Weights of a small transformer language model: shifted keys.
Each number is 128 + 24 x the weight over its row's rms, rounded and kept within 0 to 255. Layers, rows and columns count from 0. Numbers have three digits each. The size before them is the row's rms in percent of the matrix's.

# layer 4 MLP gate, 704x256, rms 0.153, rows 384-575, columns 128-159
100:154168107135163136186138103138119166124125141109150130110114138162141112127126113128115086125105
101:136165129110148092104158128088128146129148125119121126084138101131070092125073106112120136140194
102:120111139104087143131128126116140118128140110108139152083132115131138105133130143138129142150145
119:127151106159097149131139131103164131154104130129133140124106137103164120142119094175135143132140
125:139120136143109133109156119128063196151112106122146134157132148127098116118159142086090142127072
098:150135125121092077075173150098146140067098145157165187101166172157138109138110153155115130073121
096:127091126114136116141116129155061116183142115157120075135125133121098135152089106111089136158106
095:165157097114138116154157165132117131104133127093129094146132125125132148109146105123139108101126
104:118137144090135113123186161182129130153125118141109152163147138152099105112098157127123145155149
116:120160156102106120127149100115155117121135111133150128126151134149156104111142105135102126109121
102:139138132158138161149145086119140078101127133128124086117130183129142135118146126095096120125139
106:081174146114155174107146113160134144139146139124124141127151135118137117095176191147124117105140
131:129088124117147102125164098124080132127128157126093141171133130127153155124099137080109144133099
094:163131125132129209117100105105098100146149126144130143098120112106105141128130143138145145172180
092:146131144159156127145137121142138140118110159114129149128081123160150138123096109097110119171141
124:155124107208144117102103151104128139119167136094131121141108106125157131114161096186103178127139
063:124131136135145134132082140150131151141151150118115141153141123148158117149113124161144132173128
097:124188154124112179126108091117135107154129124118145117145111121125126106141138156124092099147161
122:133122171112163140095150115133109145085175158099106149148174118168148146098123152100089159120111
098:098136081109113127140131127158109144148138141130149129095146130153139120128114139078122152096147
109:110145141110184148094125114084117100113138121129113175116124111098139155156136173111125164109139
102:118122120131105118122165115090105143154110095123143130140132150167157126099155109095129157124125
091:146144130116131093102132192149106088124134130104131131116127152141124132117133126127163105114144
079:119122129131165134148158123112114128136159152132128165157124177163138108133115143154110147186142
100:170157156088136143122101116109102129094100164138110128119101113104114155158136100129130132135123
100:093116096108112135136126129102157128149150137114126134171149096117102141131165088074112100134147
070:140145118187148139156157115160158106154088157099123120161134120139128113145132117124119119136138
102:102112130123125167089122125122101106146161134106112113128129109131096129100151174122114133144142
099:103132143143171141122134109135163103127150130068150115097121112087109132125148140128115136167114
100:138108118131089138084160162143165141108159118107126089129078131128095134118104145119098076136168
092:139150128126093118151164141124122178122124163162130134111141126119138135104120120103118114139113
069:104152152149143133149128107139152132147156110124120097136123150135105139111108040112135123130154
095:110081078167129126136150125142101142139145161150125118119145150163092086103097123103146121141169
101:133134085151120115118118147111117140121127113132115128119111121137135159098134082098103096126148
102:078093124140157155119134158143108086160082114134123123149118124111102160156115157117149122176129
102:108118105155149132151128142103101118142170161159141078106115118110139124103137150116125134169105
108:101116122104082128130202117148106167156107115104179145150148136145114113138119166089070161099113
094:121085166143114162083084173116127125092101139160110153120130144126111151120132187155158136126110
124:101129129113118072115120144156121128082138148114140128111119131157094120168154123157148135148104
115:129163144088122116135122112104111123109064117122147172168132102113118115124162123116105133151106
118:187177165125155110170138119092126127122089120094135111105146113154166073112144148133148112160124
093:126162125174124140154124105147142122145164166150096151129143143122096149097112141150114128156165
088:099172138146112105088126093114128133096073123138105130106135114165154177183137172168126132129126
076:118130151109106134116128163118087095108143104130171119165157128138143180149128142134106113133111
106:116119128089118150090123141081163124148127122171133143130128151085128127101141176139115105153124
102:102152162096102137062135122112083166117136114142134129139140085093183126134117100095132094145140
098:137157124146150152127138154132129115153165112140123115147127132124169120161097118126134117144117
098:118096098092119145072113159137113130078160112130146129117142170117118158127111132094180116130104
112:104139122147137137128144125161124166104121161123125138134111083090149088150148135134160123171165
103:140140152138139175101109128137125127083118125123132068128147105159095119136150108134117090084108
104:122140118125115165122145106161118104125123157156154143127102155126115107122105166118134137123164
086:151152162105110097111174126117153080137148106121103141127091094124120086110129144089171147157133
110:165064139140119136142122131170146110157094163091081107115130112165134081114121145133130115168127
094:131100170126103154140154112128088094103081167109127129129130128138153122170087149126134141110111
123:137146144122101127144149087122085118128114122113154100166121172119148137129183136130107112138136
108:121142142153131094120131112131140115128077146143098152137093126137112122170110122114101118124077
107:152126162105151173111139122131112133072098157087135139144121148117147164107116156106127126171133
098:115122119106123093136114142133147112082153131129087118117166155112157152121154117120151128140139
093:135147106118104095137118153149113130158115140152162084136128101153136107103101151124094118144084
098:086116113137128148138106142122129106113158171115121136133131139104107121148153122119121133111144
102:117149096125152160148125127167147177135161092106110131148123129125104107163154118132175106170121
104:128135125127129156149139165171097159121113080109165163157143119124120126101132115137112114111165
097:081124138139104113113129097131133087128150128161130153149124178154143083165136141151110144117170
091:122115096180093132142156128137092186117093107156130114139118141158116139135126188079145140117142
089:114136142095172105119149174136122138079150141116160106098136123128107149100129135088136148134141
091:131119126123104121143133149166126157116082162138172137125114177125123125117106106139132078143129
110:128150135117146115109152097121129113105150165172133151143164122150112118136103168117108152101128
107:126100101122167126120082150121148139159097083101109117133111149150130160177156090106143080155144
096:143162132117183112086124097132127086133108127098116126108139135126138147117151134155141147117122
116:116147133119100081128124153101164124121135153082152122084113127149134095130107127148187159121151
121:135121109126134165079120149132092122121161112102175142121159124111123116098170148134179126133107
104:112161141143135171107135126153119121140130104104109129100120108114153158115106154125112115103142
095:113086123104157128124157136097086143095161099088154108125143161146112100128147119143129133132134
098:170150159118124099175112093135145098125112102127131141111128122124162121110150132160133142104147
102:125163119152148122137092121137108112147144190140127108116106113095138120107129140168138156133160
104:108128150144133096172144110130133223090144101142145138138096137139137131150093161131113113118123
093:086190170123156133122091150129118128164092190141110152148138150107152128085169113127112084162136
086:140135164134151131127150112126132099120127117120126144176115147136114145101115135142170153108111
098:084120098106083116163136093145132130129149110111164113137115127091169141120125114141116136174178
093:135166150164126106100120104151118112096122115118154097126105115151118111140139146135163181132180
099:118132129116117109164146143116151103126114124172137122156117093116116132147125125116149116103162
110:088130106117147133119119141127151137141130086141137152128103117143124083125115144127165146093136
095:144079079176135163125151141173143147109142174123153143156140121086144165109122140090156134115108
099:130142146102133157147132138130135095101123161124102162129124121102132105131112139106101106129133
104:188192090152150134138129136122140113157142152148169112111110131167158141095115124157104124108163
098:112111131144138087091167137101089095168128076119118156162101127124143121142128089102122107138095
099:131113117103154162169138118100132134105116102125138154144118155152161109131114149131158150141132
108:165187131156121158125125115153116113129131123157128123138142163087122125176153103137144105127102
106:131153130158150153132104121181097093134147141147158127141123088155162161118133129119121102126134
094:108126125123122143099137084090126135127156141167156107107141117166117105153097140168114112148132
092:116120153133141131113123115112132116085138190110103132148157121097127072124143142124138145136120
114:099169131154135102112150132152091157061122128103163137130108138198094123153144083119087119145133
084:130131140143113147099072156121100142121174121144113131093149141135094153110149115103121128152077
084:115101112150074155105121123121102128121106127146081123106122118146151115117096129089108146152123
104:117150149147126146121184102100144113113175089139132069136151080095062147161149119114158120137118
084:135093111155146155100106121119154115102129118122131134163152120151097136175097132105124105128127
104:118187097137124145156158135155119151097110138156109119122138095098148127099101102143133090157093
092:130116094135124160147128112153118118109183134111116080115095137117139101065177115118139166103133
093:128107138130120121099101112106129114111121100095123093124080116159118165131131115145139132158050
105:120129126171095129145132163178130105121134122114115098149119112126122135110108146193154148155153
095:144127160096095138104151055160126101136131113106119168105106115146124152109160115129108128141094
097:116163130126086137113117109126132151140160126166103127126107150160120130091094171118112139133141
095:141152117154121105129156100144121132107115119150168136103115143126133130164147078121141131129105
091:123103160131156103100101135127092132141129145171108139135125139154110059111103080138138115138152
101:137111083100146152114141138153114116099133146137130125160121108132082120129108133111115150122145
067:112158130112147151150102140125143104159088121120150059111098101128099119136162115114096089136153
095:150118095119144127154144126169106145120135138111136159143098073136145106111139086111131128169085
097:144126170155114123138115119150089116138127125149162132142139082167099122141098093162136125129160
089:129098137138098077161140062105128135141147169132132118154141117118157118112113132137139146080108
101:121137135118104104129188093123150093127175159114147115168127114119112150094108173153124176074138
087:122112172093111100153122132130130088115129120128112080128124138097175113106096121120094135142149
094:085132130126090114140139103084062143139127111140122101123125145163112099137141141079128109120126
108:136128166136093087161117115137145126175144102149141102114103093174148074123103130113118123105134
103:115139081148112115115124139147127130122159089128129135134098082130156086075170142140148092132098
059:154156130153143174139104113140151134133146134123183136148158113127122148116127119114094120102110
102:121152150084149124144118107150115137130138085092124139121079153104140126115140118098151135140069
108:133143120144123136114088183128159111104120121083151090146137107095088147131104168111153133108090
081:147149116124124144155133102144118112119168149078131132150115128081130100119122135117127116123122
094:142166120154131154134166134129136151115130138127149114161146134144071097112116119149105140112118
108:125139124108079168147126166151139142171156084139097124154148133135149129120136122128163144146128
097:160131094150115153099124121081115113100094142080136108104170143123142164117138130088146138118110
095:142116118157115159152118153147144145074126122115161119150121117124097121068181112108136157103146
098:166129120108114097107123164113122149131132144132165135145157114102093131108118132135150120153132
080:114138072135167143138128100135147153147130134153158117154161129125115132158131127160137148165163
103:097178152114146150092128133147085110167153120145129078099105148136113133092157124126073098161110
101:167132116142137157112166076167098098118120100147158146142117098137124152129163145098117141119094
098:122168126113136133111143185127130131108147186112116124154140147116152201124120154105105069122138
104:123152161176137153142139142157138107111111133139092127118130138152166143090092123123132139109118
099:138160110116118130074122142122155079109162124088116117126123105124116133141112172101136129107107
106:134151081168131155141152113148133131136111149083120148142145111120166118119098128115129142133132
099:157091083125156131085078153120127087133085119132155126092106111119143118142120117124149121132113
102:115162094115167132132123105095088103101139123127100119156112128137157155125105149125133096150100
093:116161141142069092114123149196144120104165121087148111126152144163152093132082122137108118151111
090:143166108113133107147096131126144128145104123154153105124124102134123128102147137130178103116156
108:151143109093131102136141104106088118117160091074097095129107108110170102113102120131145091134120
093:166151091090197144127140137117130111113135139129112136123113150127112139157073111133148168116131
089:094131089087131124097131123090133099126071124136148164140138153095165152165125119125139176088153
103:133185114166153126121113099132155133117051160088130151110166112143139168086134120110142121127124
101:153122139153163117153156152136115106166115133141129130150148153142144147114157151134133118137126
061:124098144139168153126124131098115095131123113117106114100067128117088150108151128101172150138133
098:127148113099109113109124100115134135095138133126127107136138137161105146149149131145168179104112
094:110129162112112126113141141128170107119140119110163140127103106130108119115154131143094153110111
099:158191145148144144132116140084120149108107182177132157160129183143111130120134128110142088150129
095:132145108123134179094148149089153086137107132077146121123153151102095132156145129120113108129165
094:117178114136079094139119137127181118123146127162137095136134101127147169139124128126148112125090
112:182135132108138172124100136111143121160143125121147118142168124177106102150122116144121135097132
101:160165140152148126107141152115129120113113121169124112148136133098146135123076107111122141119082
095:100167069119141114078122123185086166138158133115138101111116136110135125115106148135089136108135
104:115109146164107136128091107108084078119100120130140111183085148106131163128079098141129140144077
107:131109121145091147122130129131145133121124160152107140123138139136131093091145162110139120158146
105:161145176127147091133147138141123088119128141097141156131150100121199124134136141167127176183124
093:122118077106108099143127152145162105106181106131103142095144132135171112114114134108133068160118
093:140133147121149121163154108161140167134154117111116129055120171162111100130129138110157144134158
095:121142139102127174129131135106103120137169110089152140131134158116143107126096158107087145126135
092:158148164074118114073112130105155087076129109125166114143175105154139150091175120137124136133130
100:144144127126126128096136117144116101085117086131132142129163126148125087132164089134126089123154
097:131139171090084109138082127104170128139078105104077144116113160120109135119123175137168153146157
103:147136140099161137153152129102118153153177103117108122157105127106156136143167111164125105112138
093:089138102134150132132124106128101154133119110126151127131135124157125158165110098089143116123119
112:162131150115108136126101139107099133122116130108146116139126107135124120150155128186138135114124
090:139130187129105120162151137090125148104160148134113111130077183131184132158145141112123091095156
079:114141134107133187119146175138064132103121158140138157135133158139169137134122085128125132105162
100:107153119132110117103149154092138121093130125139190135120141140065149146158111159155156133129145
104:127135140141120104102127165142147118152114168111155122128115111148122124075145145143146163136113
113:101130137087125129165148073169123156106144109125139144118179132115143157156139106129158126151127
099:126136130156131102115138124113111144142112144089094129143146190167157109148077121113099097096120
094:147080153081133132173127128099157060135155118157137123134124190126113096122103138129127136077129
098:125092102150113112171119165100159092114150165114109109107184123113150064097141138115156113109180
103:145138173113129099137153129106119142126152158097149135136146153104136129127120131128139116142138
101:134120124098121126115137148093158090159130146120159111140130143109118132126138128157115152146131
099:150152152149148129143098098116044145139122140170139132149126110090105115112138103096123109134183
101:181162113120138114118170082128152139150139084162125125116132116124114165131147115138102145138135
107:128123138133115150117118114114140159119154118085154096108167104164092128097141147078132126116098
117:120120088108119122119109140085162146147099136131108128112143134141122079116107146130127140176161
079:146127158107144153139096115107114141193100135124191121108120146120121095128129085082145166108138
092:107149122129113156134106142097118155123126059126134096137149072102159183138119135150072129149155
094:086149138091112138151112108098107104173098134127208109124160159110074110124145135085111127136133
099:109118099106111163159154130131125118156176116101143108123149098161135136052127184104135132131087
098:170112105146136105137152106123167132126123126087139161184132083151095109171115173127167120117114
092:135112108150114184096108124138084136110165121172131123070097144097171164141077163144071167122149
103:139136083103114115084138145142104145151132089123105119119138121093097142134133160081094128148113
100:133134153174143151157150103145125113143162136125141098120099117123111112120154181090121134157110
088:150135111159100091119128059138112106107129117087136164130099150129093109117094111119159124107116
082:109120136154198174113142108092105140147157148107137147146091113085161106100133099129183155091121
078:151123101117140123167118123137140087142121170139112151160151146125103109085129130117110110133127
100:164099117101143106131117107116076102115127125126146142141135140105149184111115118133129111156149
101:135106095179111148126170075126103097174176163138146130119100151141127165124096087063106130164108
096:138077108117164133140122099090151099139112120107139069106146086080083129142119136140167151134105
114:140179120100132119130170117118116094139142087127139093124112165137114116111138125112093145091085
097:095180125145112123104131123148170146148175079122148125130150108106178098142150119089144093166148
110:165163091117114113181125151131149073141126120175162138076132148142134147145148110127126153153189
112:104114114129118113121089111148106131119080122151148150126123064137156112118090153173108097136111